config.toml
n_layer = 9
d_model = 384
n_head = 6
n_kv_head = 6
head_dim = 64
d_mlp = 1536
vocab_size = 2048
activation = "geglu"
norm = "rmsnorm"
norm_place = "pre"
norm_eps = 1e-05
positions = "rope"
rope_base = 10000.0
rope_fraction = 1.0
qk_norm = false
attn_scale = 0.125
bias = "none"
tie_embeddings = true
parallel_block = false
init = "trunc"
init_std_qkv = 0.0219
init_std_o = 0.0
init_std_up = 0.0219
init_std_down = 0.0
optimizer = "soap_variant"
lr = 0.00364
beta1 = 0.95
beta2 = 0.95
weight_decay = 0.072
lr_head = 0.0077
grad_clip = 2.0
warmup_steps = 200
schedule = "wsd"
decay_fraction = 0.753
decay_shape = "pow"
final_lr_fraction = 0.05
batch_tokens = 131072
seq_len = 2048
doc_mask = true
train_tokens = 651400000
steps = 4970
dataset = "wikipedia_en"
Each number is 500 + 40 x the weight over its row's rms, rounded and kept within 0 to 999. Layers, rows and columns count from 0. Numbers have three digits each. The size before them is the row's rms in percent of the matrix's.

# layer 5 MLP up, 1536x384, rms 0.128, rows 669-740, columns 256-319
086:413444529509507462452500509454468498508577466492462493502547555452527501434525513485428485464468403441574531495538558494503587479471514475563508507532483496518499514552478488503513525459457514
094:589407448495502503544462515517573459474530492542462562478517507556463501526533510453526423486527458548468522518519534472555532517451514537419468467475507419406484502489518554496515480450542477
104:532464477472543472504483536494474532519472498477524524502505558474473464507531517558457492533533463466520515503473458486482512419509515485611487458515485551506491546445491503503525531487564594
089:480485513453498482556536571473494497495534442445502527431535528473560584483532484508466527456464528524494430538470500464444533526388446577487430415525554482585435460483468505518577523464531440
104:503572552529546524486459498525495577472568501446492513443465486567504535564497518515439462558534553558507561471490530447500488563448459451535558525519444526493517499470593503490526498492461510
104:429512524481514503509495450496434477532548518513580509459515563486546536461528490483561434467487514554446528470520538531481508561488529503501521531427479452535505491435509525498543473571538484
106:549500555540441493513523581520499464532525499483439425508512480535475494471464573513509528442539484533501527450511475609496475491495469540493441472509443483530574498501458482459481585491459508
100:517515521540496441424544525514529520482519484519515526455538467501518494564498528529494503487525529410439504529482461495514518489583489488459539546541466489469437473567587491470458435481493490
104:549505461499479503438426554519535503523557521476474548525477476503469533429459487470492536528509472436528483531556486508523470514504478498434533516513523475431493544491523458507518366499515471
111:472512474453498432496533526479512487417498559504583489478473501490538513469494527556426525453456498523502555475432469527569463529540515543482620444541440503561541496381589464572435470456563487
077:526436587473501535479477469484524426512515531493537553524474437466456452492465492468529487580462440521463491563513477543523517529507566490471444461481445508483503470477533415484519469573510504
091:506516541474422490611520490466465503513465521424551500525494478531391434493464528516517469513454537511391549587486487536454465503430567522552589436417462477477491515475472493538533498424498483
111:580483516507493510429557461468528536519475481504542479497516488523506538460533480472597471502504501532505479536511493541502544518458519483582503554445447486525453495470464509489476477531456507
115:501474487513496528545536504549531466519464534509484458457508492491488525598498496528528477513463466413459539494579503498617568458582466445470528442474543511501539579496506506528495504497552526
107:525563470468523471519522537497584465585530472506485516502468455469497504538468516454460500443539538482495552461488439471503435514438443550525507587527516506450553481420557546495475528570487494
109:480504462429481479468509519552492501485532424474536477361503435509606568558522477494522475497499481539517491494516515534521479573442471580471521549629518496498510481470486499508414482583517485
109:523495463474478559493459523558421527497505483540480480478466490500492455611398436548483474539483452496542437548464556485470501477531479511451449493438472495478532597529535501561466559511513487
103:488508505512500543549531452459484574489514495534518508552527478454445524562513511429446562447467471542539564500500478485460513480593517450479438473567504525489391432443524486522429501467504545
097:449473459468484555484508535545457510480573552483479500482524428504544481518510551391438496490453555507491525442483445508556545440451513508511531432537539538530521447522531495495519474459498516
102:495499536529456575427416407431523476463498461446513527463503454596551531467518500531538517483533447517517463430490520524480515536493568519470471453471474548440459520530510502491531490418541499
110:498469494543449561555581478469464477542508527474480516489493525527539492537593532525581402531508518432492548526539403418447528415463493504510457479509488517538558535445538518431453520537536560
102:535589494467556508545522551579390513482426529500565482494448529549528465514483498484465462475505426470489516499552454524539486519500469518441473539467468486481514573509589473485488471481515445
101:533509465494537477519498470485503525476562527524386468564506475573474522570499562509517514523553522500434468470423505504440492518493489600500472490486441506475483532529501558409435534577492537
103:412550516474556512497489535526509478492474549475493462553478530524524521536514495536490516460462399449438471552487469539453393460529511501519456525434507494555556472451509537581487535477523496
104:474490470494525537512506524474566464530515513474488523430532495483479506500537566464493471493486463461496502493466465462511479535507433561453466508581521577462466542563462479551522552432479467
098:505499553489430511512517463461537550484519551487547525525506483513465495509462561523444440514641467510532583527536495473539477466526483492444508553545576512510467542491437465464486501568478460
096:448545498451511455488468459498423525578512453483577449406505466381575485569458507507477511449555488492557454468489539425480514524501467469497582533458470434479555535508532520482505509484496514
102:502461478478453536604445439476556548532483473512536538560494488516473549594480514503469534492469506477535624494520512515454460449558541512515515458522530529473548494507467498510556506514489485
105:498438525508518470531484559490478536518521469504552500542553476546495512511463511445481460513549538516493527499535530421480505484542406569534520462436502471478476460510537473469549465564448474
101:455511539533502407489434489481495471535468501503516483521493513494430508523520479551472495454452443470469542478486539437570485486417497531486485488458534540480505520584497479482457454513512489
097:563548581522501441469450450400452486508446533475454503514493508489572465440580452494525543465494514477454454506454521467551503542541503466494541437448493515506516506503549496499439517521472445
112:538504510477403451499503476544496551437585578549510564506582487528548507455508538507453516471528516436453510489452455459540480503442509487532526508506507514501429563420473432446455459458497464
100:471453506445529474500584498459531514555487523516493513486445487456518511499427520491517515477539550520489543499517509479458496531472502432503490452514467578464488581476476590507534504504565474
104:467522492573517469449503539587591556538532564483498476521441527575475515496420480518421471522512552436464585614507505545459402521509514508493501471523495530458563512507491481464525491491516478
100:570481486515521448477477486521484485575524452515500560525476510473448546513496492503473469579484525514536457496482463477528481421535545480484565462474464472492498520463481646470529498546586517
104:517527610547555479542522538429545474504472546481426479450500445521445394523585469483471495539492494451478524486565520510464531545476454535526513518595473578457563521569478491530472571457476520
115:526508408601525470468600529489421537497477481637465458531496504481494512573470471519545554520488587521502525448490613483510453503540499488504430536582562533468487467530510478539450522476590532
096:487530492542483534533561486419563505513555527506551491487588481408576491541506448543519497506468552462529486427467456458486433524469529506539453489529486459459513518500419479444477527564504472
106:552580540501446478532506436506546525555522494508539574489525547411471452439538507427451513476501522458481497429451477565538462464444422492594491522495448543515477443555449511528506506504559499
105:456469509483445529584483452482470470478550453503536493502511468495457518526655549486494516516505575499512540477489528524502466491511540482522510498530512489454543500469551492508466556536436492
114:457521548493498532521594602445545467450490526517571504558439470461526506485467545461531506593520481481578546559549448505538469449491526442482587505480608437523545524553486492478523448436535492
103:459489475505476547479453509514524453545495491478360540537515549472483533482518466512480558501448474449527496525497495487515448573464558436491493476429498433561506509442515508493536492564486526
096:458571440443488453485484492437527451498497465545450503500507468508554464461507511497558477560497469508507493514457580489498477460513515487546493470472446549545519514492530534514405503573525542
106:500479506493556574452504472511503454554506478464506538547464407500482493511512523509488506505513540464518510424519516474463459591481520443489482459452478502508434428476448519504487566411515543
106:495473455468470443512459471460455566448439554535502457453562455467549531505434512451468449489518529420462516463485411478499511477466421538531504497569502498457558489499535425528470449554536478
103:466497513551481497485542481573520507482497513496485501497498551529556543482445481513536443513509514511511481510485494471545483496529501463499519512454494525564518571473480512452406413575464448
095:477481509488491483537508474525480531561495463532492505516450501428431563456488465429531507471509499501456497495560503485501474458463444594501462427446475538481504506462436603486472533473477455
113:463419470454575483554413527462423516533472501523550453464468517529537416469490475555608487494516549498530523554449507493587501493486497506526487462569533476521510516481492493485449413447507539
102:471522457480514503445516531473484548552561461429525536495508466379511533527499530504461475429431417500496434443511453507578529482510506410447468442541466451465500436516450474471462456430552509
111:476486504536511562466537533432470498508491570559481489500477502477562537477485391587500490571503482525533469538472526534493451582598400539531449470461486498464496510545521511564483461514470508
097:452484470512527521531533454500568527582454470531450505461478449536497480512470365510469469521536500446513518473405588479495512519524473472491444510499509529456501474482461516454467476502470505
109:479573478532520532486475469553490559457496518498529500542547481502467533512517528493475557535540483499591577512455458493521516476560504489487490504542455465515449505490536491514520466506473470
103:529477521519483547507485549495557494484515395472465519558462433492448508445552566444505483496496484538492503467555494516507544561465477550459490427485556446533500545483480551516466546479509460
092:453457524517537511504505562549454518478491475447503491478450549493586511487507470441535495505491540438497442546492466520488557476551409420540456544460524485526492530548470501506506489467469476
107:536489535512543531562446509516517421507434497513515530503436489506492476525594513514563503509446542414462459546463464507483555494528398543524562491487498517463574534470562497516428532482528510
098:539500490512471558479508509480433467539503535416604543568481478516593541494525429571462508572473465493492481522503496493500467451500513404524548518446545467539483528504517537529459486518504416
097:531541528500530495527558464578502495564491505445447512522441537569561498458481518523518499485447519405529465521549517560535527557535442559489549514499527566485507518536499513463489490447496463
090:481521483506494507521544423497528500490547455515516480487510461480545487523502482498508473508571529460520422552435521546481479489453509502468524527487523518480526525516484497534498501504425489
095:515469525508513546476492549537509484504508518491492500572514548453501545509460428517538578441532489492514476542510475503500520521505557480496453471470516492526442531471488524486504481490488494
077:503486418465530569530444531531523463483550509487564544559487585564516455480485517514509511493449501519520429509467491539487537552538447554506526423526468540424480564474527413493555464572458522
100:537506477500553479469533547543506491566538417475468492423490518528554521530449545518519445527415510497466459515496422534485579485554470504493481483497498497521516538368481508466496485532510442
105:571537555576533538474595461529549461528474478494565497506505465438500468455533556543529503496442510505559435489519509495575467521475574589476523486499476509537474455423471423474489578529471483
096:497506518538533538524504506453555432497503549491526528544491456486488493491541472466472519473468508513399458390524531569524530471553554510457502476486563535442493430510480460534500475524434459
103:500563474463509460433544483489519487481515552529432499483550496464534505576428462444475555487549530512500473531462544502480474556521506519531515528496442501485478506496516518508464477532539504
104:564543481482501478485490529527489574467516477462511409514532492416569500500483463500483490542564433544425520466488470562456485516540492507496550463501512486475437520555530518420547515523488565
090:502554469493549555539530552539479445435501478492488509490537487535497473426474527483489502525588480548431513511450465512497532431562482459409520490448480446501538474502445475515471462514531537
092:482496468451502522443485506491498430510466548485542543411565533384556551455468597437457491450513462489478488500498483511457529436537530518510450485468521574463511510523510509539537560479515504
104:522409586440467476579543458503520501526505497499484477506486471478509534478482517588503428499529516473487488533516463549432450494420500539500534559533480437482542579494493573463455472570515539
095:577512399457497532545503414519534527483422554471477481476522466534504543510526501583508435419472556497534527450544494444533474570559496459563534547543486482563524482487519468566502521537547506
099:479550497518530535501455545446490474478540444547456502523538550513586497490506537547537486481529512481533498548518446484471424407523565474414492567479525511504540517479489451485397526463488523
095:465495549522489472497482501500491515484460532444509436482484485460534540519462475512507473477520484535485505482510459556545491535490440501582493547502421538481454492400505545535541480462526585
081:485533480496497482554551549551491451491521465559541550499503537510555482512507495466464502531545489509475491486472456495482477469546519462519549473513537547515518524483552495551448498502421466
# layer 5 MLP down (transposed), 1536x384, rms 0.123, rows 669-739, columns 256-319
091:446497463557489519514480456597498511514526405579482449487455473462543493542538408517507431536422505532473514499478473484468494470507520487507522466509555512474506479454521470601482455483507480
096:538514492535498566520519553494490475465430477467519538572483499559537534454472463517542463491519561511478523513484493485461548484443418523529494486534407491448493498519501481510531575471442485
106:526527500537549531510499383488570517513517499407544508516438521550491505536481528535483507484501439467473472526479501511458431459517521494511467483406512488568472515474571514500484468526542538
089:533459504442570475528499500530491525471514488559507487524468496466466499496499491507507497562445514459515547484470472495496482537507550416512484567517489511478441477452449502497476499451512578
107:478486535502481532625476558506454531474446497529501453481509532379521501467441552525550584496509472519515439501504485509468448542496526527492439510518437518501475485454561477481487518472546481
101:486461539521494547490469380481502483402506498489531453474486499489485492458533492483439417454483422533464470449572464472496422430438452549515481509569485507473475490552562480562482446484433480
106:568540466492497469487529525555454529482499477545465476474532586512400487474417497490499477441504434486469487468506547526415618508503566471531432472527491513461486525487440461594492500474485412
102:519511566490520532531499512520599447456505528468527530512527562507470519453517470481552482540408520454457434555472458571577497561542456517512495461513465471520549491584515493476470425450532521
104:528525442380532452511465475504469541444529522503515462443512433543470500466547502455478541431548459483568475542459521512550505439535451444552496480517536515504457538507532507492492500500410493
103:543482529495470439430524502494462460513512540512501474442478452523538532462483487565384522439494491491486459495456546506527490514538586491509509493508576527556426486513489506506482476452462518
070:478499443581476557531532544461527442475489452557463496500514481442513535468511517542536466499543550482523453457488577455498517528496415487493584484583581536570497535559499508514478528481462518
092:530453497451488425534487549509549451526560527568508443451503479474504527469461540462510548500524450606525525471499509492505477460495478585473504520499502468603440510512528490553501503504553506
109:522444532473524466447558471523422504510468475505425539542568472507491527498404508520487509455499496489506469485478534569504545453485545542487467517420465473491399504532479534554525499485495484
107:442496507436431494530520501496421449458479466499427547439584440487476454521460542507565520569494520524465507457451454499472515535528498488484406422513512487545496540542464492492478416438512530
104:512561514527456523479549475467492522537571486500506520551440580441536496559468509486540464512522556449529490502519488501468502467496548453492492477457587474579534533504482543580486443471521547
086:449520558427480527468531521524531496480527430519520484528464508508486460481493450454531431497426539445451523515495513465507504535510514457430503522517528474445520510455510506445452526465541517
104:484527449485480526505454495471459517522536437536547578484515475565526477579471521503502454542565527520512478489520522420437574564491492452435495472506490525567595500550457570497397543446468477
108:477496523455517465468462554460479461482464473514554571510467495590579529426538474510573498489505466480518551520519502473556500550511565519530536513579510511489472541526505454549476518528426433
103:425563510489451492480490522526532535429528497447521508478517539521497526526468497494505522517509522489473504525520467498429565536538531582508512500478524495513499470439477501477453451479415492
100:498542556514509494495435524443461488475473576500433492555457599511573432448459572452456502471560525455581501519525517473460438568553520477552502527513472552533517462530405527520477432516512468
106:517504458495471509466493449485519513657537393545489480491482431497496578521494480484502546535498506539527539482526552466457491465466441512478492493455538581530501511473497533520456426526534437
103:409477535522494490583503478499485513532508528523444521476494536481500556531501551513504531479469446520509526491450517543430483494540506565452489499450458509447435480485468480498524438500456529
101:528494486483550482484500489494455423479501487561546506457551411459550457473512539579480483423466582605562457497538428588503516488473505470487459483483460550542473504529467533517563490531489522
094:463502589566550473504462479534561537525537535543492555521504465597506555485482502494481550479531571426564431526512467459518550489520524538496482481537476441493561548464501530560527481519514538
101:486461512511497464490504530517460514484526451541568504579432493487518557476457486467513474499517530573477559503449479517553562430490496486457443507554594447502517525510497492515504532444406534
097:470526494480554490527499545569472453521455579486454513418490509489541457504556497461512518464468523517503505503504473513508493543543505533515503443487523565519572506444495512504527520420528516
096:477596538446433529517583519460521502523467525525509451555510501435534521486476481489530495502500511481475490558423471453469437412426407501523546473506531550508526498460544488502533498609503507
104:471474529543482507488515516494486559500536551473448457541496541442511494570487485416500497526477548512526518545448557467546418498497484422557514523512522475459452520475468470512603524513527448
105:465428545509558486466440568481453533472531466432555528521552574543550476484504492494478496478504466500510475497522487515490442446470442491522565560525513534529430569506499419508417535452506521
104:510558489471534501426471527524563519471546490443446483491467478486559458491502508523449548438501437458539512461519490424514478488567540410459442500461601466559547543507411450526541441592569442
094:450433477490467530480469493504484530518520486487524479522470521524450426494477427487524575515490522523504490554439450516527547505487530446492506551540442570473523581472510472498527490504530440
104:465502540525528534530513502515530492475544497528464497484508545465435527421447520557456516484580418501486552544521458494474463458520513475608451468556433511503454454453572399457495530488531499
103:489526479515423554463541511523477469526472484506511486481508541543494506496598480570474466508434512419488507505475484479490488533488492458525545504518527485538540603484488417445484585491416579
107:448470567454538503522495495504540484532525573485413497443461497566528480479484501502450477568496467542498508502576427526454452484492503476427535500491499537501531484451501480438500454509422550
097:432559437603409454570582472446484514489457474559430485549468482561500462502533557542534502449525498511496536544525540453487552506466448486532495493538486519506482514517528514485621546482440530
098:467522480422473455448534550464492520460549427483443480458557522420529439478522468507466470498503488466520510463496557474611503549490511543520475398451489507477535532481549438467544482464529602
109:496458540552530458467520448554521492436477542533444520477511525439498455538550415474515458479518560489490448432490534478523535530507501567477530551441438523483498468468487503594472498483456480
088:544466556546443492457476494467469499465493455551565490448547491527509546492511535448487498460544459450463503490453546430530549588533526538451520443500495508517494503519567559515498420461491478
101:504545616521464543476477502417445498483456498478534587515557545367536501466566469466460495505580551489473528467440491484472494538450481446578549482549566453483452508517488467406494529496527542
104:550481511498407467486483549520516422495492508505481560495530527506491540544503506533520535530480487443388400447521449516527505425429445496526464438518451487554522519460444508483518410477599440
114:458453484478561513472560460404435511463570476507493577524447454442495572517494525541487460533538455532501489538555514495496484517534508483509498523521482469554579477558490475504519448468491457
101:483537501481485456465444531576542518502534603519509515440509507548460511508520561413552525536498468462420448456563504488572506546448501461554454552497502470512497496514482456551526432519510497
097:494490469491470510490484494502529545456564418503482466476514550476477530515462447472514425447469488480506436505522484477520485490503495531489502537518509475448525520507579550451474527452437474
108:539502470549455564444479582461550578472492452505516549530455446483534489476515529495516463500554575497477510488537491448515520481551595505548480513515492481538501456491549528542454492456516542
106:477448506518483489578467505537607517448493475512537465505470568419496514497514493584506495529574541499473500494560509514435510487406425572443544438500546480399516523473573533558463468502525582
103:467454609479528484499485487480537444525523455501426487479492489503547467505513449461484510452490435617440453450521516472465469525539458536555530519538486484510492525449529529548534448481460475
094:452566525423456505545542507522510440574469545546528494480550434474543444507555497430512542563567510496474550371491519506539514417562477513506430512564461540477601483438530438510508504492512561
110:482510517479478524534510469444502498545476526520514613476481503518502491425583497480528428527462564542565561498474473498457570479482480420554510522540502509443468525490477426547552470437584478
103:511556469491431422523530492495512555471454491476530521451467508457401464455485417517526489582531553508517509534488494436484420585508545517525551461496495555552510496487473512510489480508501414
106:568506415395556505453523450510483486553477505526424439453430495438529490420506379485568489504514544516544491533428576534522503488517514514500480462410525478525526514586445517447515437483449437
097:435525527487476435477490533475487554480560493430479570477491546521507570485456592513520484465484455538554570496497487512483533466556482504560555514530496509581470582509443548530531543493491488
108:515513508460481521433462416516553496547494528468510465561543495530587456511540517463510455527516454478454462524575579573470530454485472543514477519534492554490548521554506513539514531443516484
099:516475487498521472516534496494479503563469483506545485503518489536516427495446510481464493490475468474543408528442474545534440525506505540498517486532500520477476490517497595558548497490515506
096:505484477599522456549519529447495519472484487533504448517560481487463463484503581414520504383397518501484486457493541464486521509465471554488529522553543498502501534545500464490532460503428483
103:518534504463509579470484532573440469492539471488514475509477502505535544566433540441507459451462528512535472499508618440476538515488470533463456520472493411512502495514516449483426538464541446
099:541479473506447431501440547515509535475551535588527535505505473518533482447480489501488554506568472572421516443504453575510462498549583563450452512416615487524508544474516474493524491539513582
094:523507505497530468529509460507543502529457530483543535577591471521504474515505530573588566483487485431591501486475434450453558494486560537463439449476497463482550499512484500491402468584495587
096:599478491558416443509471526496519484418528441567521529489557491457449421542511562461470435523509488520481561573571434439536488564472460447517487420447507509508470467518587439482470371544546500
100:556480521521506452516389461458418464552513478509493543508499572486520506464522504584508590553492409474548491472496411495492495434503509507497462515511526552512457461500551507518539503518448449
081:567539540473422449551467472582464530621460466476495469424569567488498532422553523520502492542487463484571444550491499550543491440498521547447500511526455519516537557467533497476467539471483443
097:467511491523506513488500463504570525531503545460526502432500443422527441616511543594485496474541463477466545513501455477498459515493549505524460527478494510503533461442485484475513402538479525
107:538539431562487433501484513557507490531527473541495430421545467490445503494516494496479492453527461479430519401529473492427401494467543586473468496535524522498498518481533527422448529462447481
095:411532609485512478491440486519507475493512562555470483514459492474532528570493413491562551471520421504511523476510521513492447472540522486454525448530547533470577447550521539508550545456530504
104:557459484523464593494410515519507400471484434501519518547480442523442473425519508493514484583489581554399497466511500545533484423509459537507489476517475495490485465416530499448461521565464545
105:578462432500553517507518518509497556489562462471465500525502461451507535525500501489552532500531436414457495453505570456505535446579516538558498477512468384484504448510553549465426505474469456
093:445474453560499476491579494462512517533538549521480526523496491503443452496517468455568558501554491531575543557424557459553452460520507482467552544512511497562500490568510507497508468480461528
092:524558538495480530464522506461485537526539465513448503483554519501405546553459453495502527559474543499501480449452481488585497495489489495525547501481556503450580527501479424513435553460495439
106:592546540487495506455548587577522444510511447514484458455545533426528460533548523491549499540480546481544501482508509507453434473587574555392476526514512512482448492592546432505506499454491484
101:515469484486470434470470506535467506528534478522495497489556489475537529504490559478476563536541408480479474462435489415617515586522499497405487529515573531507472532593528528504537433460542463
099:564445491466453446516511542537494527494517442479487512509555436437461474564507481475523479516532535537462488440470504468514543540486458530538529469535513495498506469431499518510635513505501486
097:522544446494447512494496499461449479446534515483550477509539501479470478526576459521511548543589563510506499453493546563443530491448540469509457469553497482443514464502477484481474510514505487
# layer 5 MLP gate, 1536x384, rms 0.12, rows 670-740, columns 256-319
092:444525446520502495600533510503575501522471472459544531526517443521491503475485543510505551474497493471507455522493459500461530488465465568494479562520496542587493530491516467492552464520509535
099:454410455610535511479492534485555547505466457449539484482476511515463451463487505477546554522532609529419498453497524499499458506473556502466512506453482496525428456455534506528514526505490487
094:462579566440451488494528487465398528473472489483449508458557451484505548502545459506469519627559466492470495454567550534517525518520548472478469585528491538517506557498508517507514513404484504
101:496516502466483502514453529476502535473446558459506557530487567542457484506456501526479526536499547499540498486530513406536538458547453426467481457462489469471520513544542514534494482519411597
104:552543482446529542512573495485585527519436490530476548496506464485516464459459537542494523521512442549559537445539473448519519494527548508481457492503495394501446518466549528501493422497548525
106:575509509459541462537453493509583475496526582509532445494490533497552528418475524498485523495525419565517586528583471516519521528479465482479489500547511438487504453484551500439564500501483481
105:521527474453483550490496481515552511461514511443503504504505517504480521545504488581481470533477541469507478487461445542568481530540559442490502473515543529469456599533433535453441492533555463
101:481515473476518523521552480442521537547496523562530459495521523419477512518497509516446521535523448510488471433527485561451520469539480549480468480518543512561501486564516495443504560431501503
107:487501513505479511447471477444503578489566538486548454500467505497509435459469524518486497589483487462574539463424469526512526420583500480505531484478582454586440554598540453491522508475439510
080:476529534523504536465439524542522496523565427510451551419517467467535563528452502515471505592572528473560423469482539529455543533475562496491557546525442467472478465527517507514469538429470464
090:500535543480562486578507454443506440439514464485458464477511483468482504490439485567502418547494539510531516485470507492458473519490545560520498475419489506501559467464544471534535528504558509
109:469548488424462445567483513502523489486519486493533542498453480445494472480530451526499540468480480511479466492558499483447475527523455509431480469518527506508502439455491503535491498564507487
103:503579533511490487420491490491555538503486507516459435529485542527547469564503446452472506571485569481547499499459525539470456523562511538426513426516502466522401490491517506483501479469538540
104:498533505573496576429472456524503497511473566534489485534594481506475516445472436497458551504474504597457515505564546449468540525509479464422426464533509470500518514551516501521506487438545450
104:517506568526529499543503447489423534448498586448462524616438571444449445504409563477461541531543506462483467508503538475499519417547563493443465513435462491493476523544500508522540523456454556
099:445480432438506523511478548464521495446526522438530497493512481475554480448536426456444520407429515487469477405536438458520473574541478495512523537548468419535545531485554548535556464533565463
103:430452516434544517478525480455497490576502495491440497463479442556450477528505489473464530476552430480549534505444489485453481470509478539512487450516518450558516429520491432474477506530500429
097:557457490529485513385393569509483557529471557502485486489503497508471485527495518533467516479454517534479489485436536518531550471514553501485557467560500415535525536512500510508486515578523488
101:484515481466476511542495531522465558431501523480479429517492536525487490578497422512444535464500540517447551443518469482542549501501501547419533501543530567469528512469484519539520576570462517
106:481473450465349536487487464438501555459530483528444486531497485499457482496504506413533549509543575504491481512520462426500439463481496450491453547461491464542475525535488550524580511435526500
100:449547499446502467529501509579482554513470516566581495460502554499490516482466571564517390518507452454562564514468443507482509542358527473428431529509543533526512552519538477494515502534551532
101:490487499458435562451429521517518412505532573513530505473482535452507484491498517480558505496533468454511515540500460461503560493551509474597506486522563612516507543461586456542512517434507490
112:530521487511499509484521460593479536519495490468501506497500513448530536485572506570494443519614520549536455530479454523488489492526468493522390503428511535497544580470554534502483449457478510
100:496516486485503541533459547489482572512473418511503539522504547525502448519469481523438538410507501574521497469564562490482541465503448505486442509530433411542568412567454566518444549522532521
094:509534467534514527423496520527487520460421508486362484496594516500484482438524509449588533496481545457466439485456484554429445527530562524508535512488464554495459535521515516546510441421500532
096:512562539474507498504502471486481504502569512479496482463428510495580489511525458437440526479531464523566422538470442430461491482418539456436493521487523464534487461436596475460537477499525510
101:477450467471516425514490525460490479522505533507509538497415512489495546506513417540523527474572396515540543482526635505505478481532567509462498512457499552538550511487554552514477536476476516
108:536520522445499463495500491483477480479552480525552469462521467441514509553539486494486517512590510514412437494526494507458457473466537517580511507492489544513495503525522469439438454515433453
102:465507516521526430472525488497456500434538537454498492537414412467493575551476451605446512540455496521510569490459498540531533436552542543429484520499487542489525500537504529500461509410493494
100:495488513454505468531490545416554556529487457511486551502471430533450501434437431480481520470514494475420536501490498481451509526497495505501457484482517461556422507453500543387533525542487517
103:459509516556543512500561487535505555545501503471500450510534534570497447467460484505502504525478553573474474575493501487499539551486470489478592535487496573510446461449513465503481476565514476
100:509588518571443541496425487530461577511446496500541540563544511503517450465495496517460505440501575435571474459447401444487489486551518489496514503510463500573568444550551491457530462565488457
103:442492445526527487543516458563459545506467496479513511469438509463483553466483446463572491555516566488542432534534506485411445516505475465498466532523462521507499512437440516443445490509460498
102:527521537499507489483527504505579532491454468506476542494381541448479505538523505465488493519474610442551450497469493414536580521451510440455552468503472488559511541421514608522568449520540513
103:611492442415544500542509450482478548496514570519537479511422521584535501458552518477458548452516602530497465454497478511480469533566503504503452478531511504544476504412457535509519457541499477
110:567473530497472511543525514463483479511513460527488513548469541545496487430460486531546533524507479440599531407550475414521477503565563546473464491448488504519500502555528564515502471466534479
091:497424502501444498527477504532454413443562512549470512513509550442431550475489493512456579550453537474468579540453486483403483510542553533481500509512453401540480504500419525518491443482465504
107:530539503517502526466466510443495493489489463468471530466497503543487580437488465504503599488541507456486508507452549458472529400373531451524531457534500555452471508488451567516496519469520389
107:500576444490564480513493456434490420505497436536469468490460493511464454433508468459481599501456545517515494443491558535517492518585560579532481478494430496444449520547479444557493512558477504
107:485489481466495502481517597459543479479530481483530520489554568453534479484502459476571488465528399496494435549534492450555543477545547465569481508479512483551458581496482495504467508493513533
104:485531492441519546465492507492506502499516517576452523442500573416495488467537459512438534513510542528472498596527445532533423612446483476485507556492534475536524502470580552505504475532429513
094:556516540465494477496546500492529469504580537477519501466542472443456488503465474496396564441465503452587490497469478526474470518540512519497547514498512484493487463462496501452511585540504518
106:544586551479548555475520522541493552512502444517488471490462480464569463464422531470507439457478524526495527469517463473495474477477498541519501474521486460487451502531549506538499481533529520
111:564543541534417532487431506553494517503515520609573529518428481504519468555494532494537461466552531478504476506554477549529456464491535513531521466502512533482455506546600565534471450451527552
106:519498510441510546498529501519552477491528473543513527518549443511478465456472540547395457487569582580539524525428473402514458524527460484516559448550452550471517490513498489477586485502553568
091:477530501485538530449459567442460529510519558515479566513515531442539505449508485469466563481543478489543440486499504409517460524485464481463496531550512410466500475466502618519543502475560458
104:426552476504533540456517477435520523532385529484460496512489497486542499487508504434509468464466573467492549449527405566496507405445533504476450525553454525509519466535583480432495500477522511
105:475511512517527483603499458499521512512519433466491412520480515392536461496423450451502507577483579461474443512528487458492506493534550525519488581434533458488427520509536420551482503486530460
108:456508451471466472562445522467525457482523482484445488520475487462535608424477444492511530508535516463459548495480555551552546448538564500525500446523511493562487537477440522547515464459445499
097:576534562512521475435493472464453495519481542535473526480546523532559535459422541494521503451506406479526463567549501477492512538420499453487488453560568496521510491492490472489494573490465457
103:508476484476477488501507499524489570533512549494568515554545561487504479508493535537508538508453499486499452415456472468487482479517555493608495496480460485569487540464534429480534444534517530
102:517531487500511472489535490488517439484450488540429482484516498494523469569507458523526485550527516428522531522459553472514490484540541461514418521505485504494509488571424474467525406452464442
095:528542500475494520498497535488448444506553501420506497506525577516491499513505484469517492453572516470536445456546543500516506501488492569487516565513476497471455509473484539410485512537482574
109:484484449498502467487521541480538540484461463488487504556517458466495495472432519479439460405491434493429510457515471552594510482443495482472490468473522562508465494521470591489514512567425474
098:554510475498503481507529449491563482551468507479433491521527504397507499530480441508515529479443487561497529540459512426512480475502512468438462457520514494450538489523464481482491463390484527
098:508505499507539477515575388482463487535489540473441520542500521499498451507486506530475520528536567411527547474506489470486502475518521476482536499472480519498505428434515545448499429453467476
094:545504500503444465512444506507478478475464545557507405566470448434532528566522438542463436512500457441469520495486485503496500522489508544534484462434474484467467439472569462522514509567474474
101:539446495441527498519541576561574582512462499524500480498510583449594494495498459502509473481497584522466435463539538480523520531506432534533453513520526510562485524527510472488555471450495492
088:482488491521441600460513489577515535517468448567497494534447499427475575527454491499569520535507462453515437460466468416510531510496536561605512398488509484525440511587521468569506413519473529
094:567508470479501526575561466516525473514459506504503524551416530506501511491531475477501530474471510516503547530496525506476466512537548456603545506437459490508541479559485494475520464434508429
102:534518488458529483516425576535560553482435552492412528481483512465526490526510460464558451474562500483494462505588516454547576530488515506529509516443539494476496535538530493514518476527460498
099:531533557454480526521492486456485481538593504496558435608481472464512489515522484412458441606537446461514540511494498463504461472452501458513455610483451376485520579477533477541471501467524420
098:495480526532514506502544507483465451474595499481483583523534506575521488435551509521563498567482541578470486518525477471491519495469651517517542562521504480537487444458472442538453517487469543
103:456482528462480592507553476438499492487492493602517551503477470555498455507481508517540533502449469490609482514514494484521518539534502523481477524508619494529460452518472481544474503542502507
098:498519523471506564532555544475507426454500520422520456461586461600549495493492510508529504511472502551519494535474547459521515502513528419468460494441476501473599488484524497448564490445461591
096:524531548545446497482580471439583518514523533512409507484459535437491447552488507478549519493486502496463528568577517513545488511439540495504525475466530505450498512479462521464548484524537528
107:539497500512525507465491448513509519508440503470478495471458529473477495449490503568533548504530548527520496453506486484482541487467537490411572531536471559544537498546433465516540547514391489
101:529535560483511547450491539507459475487474491527521560502433472542563549479465554520465496503491538465470494434542530521519526555496457523534473504519476490544455441453545483538449493452520492
100:441559446507474428502585448479443480542521521510475472502529467452513487538469448467517532513535451506503536487481474469523506534552573532517460525529515544483482429523474510486503549516512549
094:456487502546466529484540510509499497487532498458528586576545503488497504525523477544469502404429567472521506572547440446464416474488447533496469472453571464496484582502530460505502462504459482
081:486577592500502458477378549569574520487501486436547454531541461517512501507550498493547506462544505582509497470516494492458491436517514440511562481448454512468458459488560506499529485450530445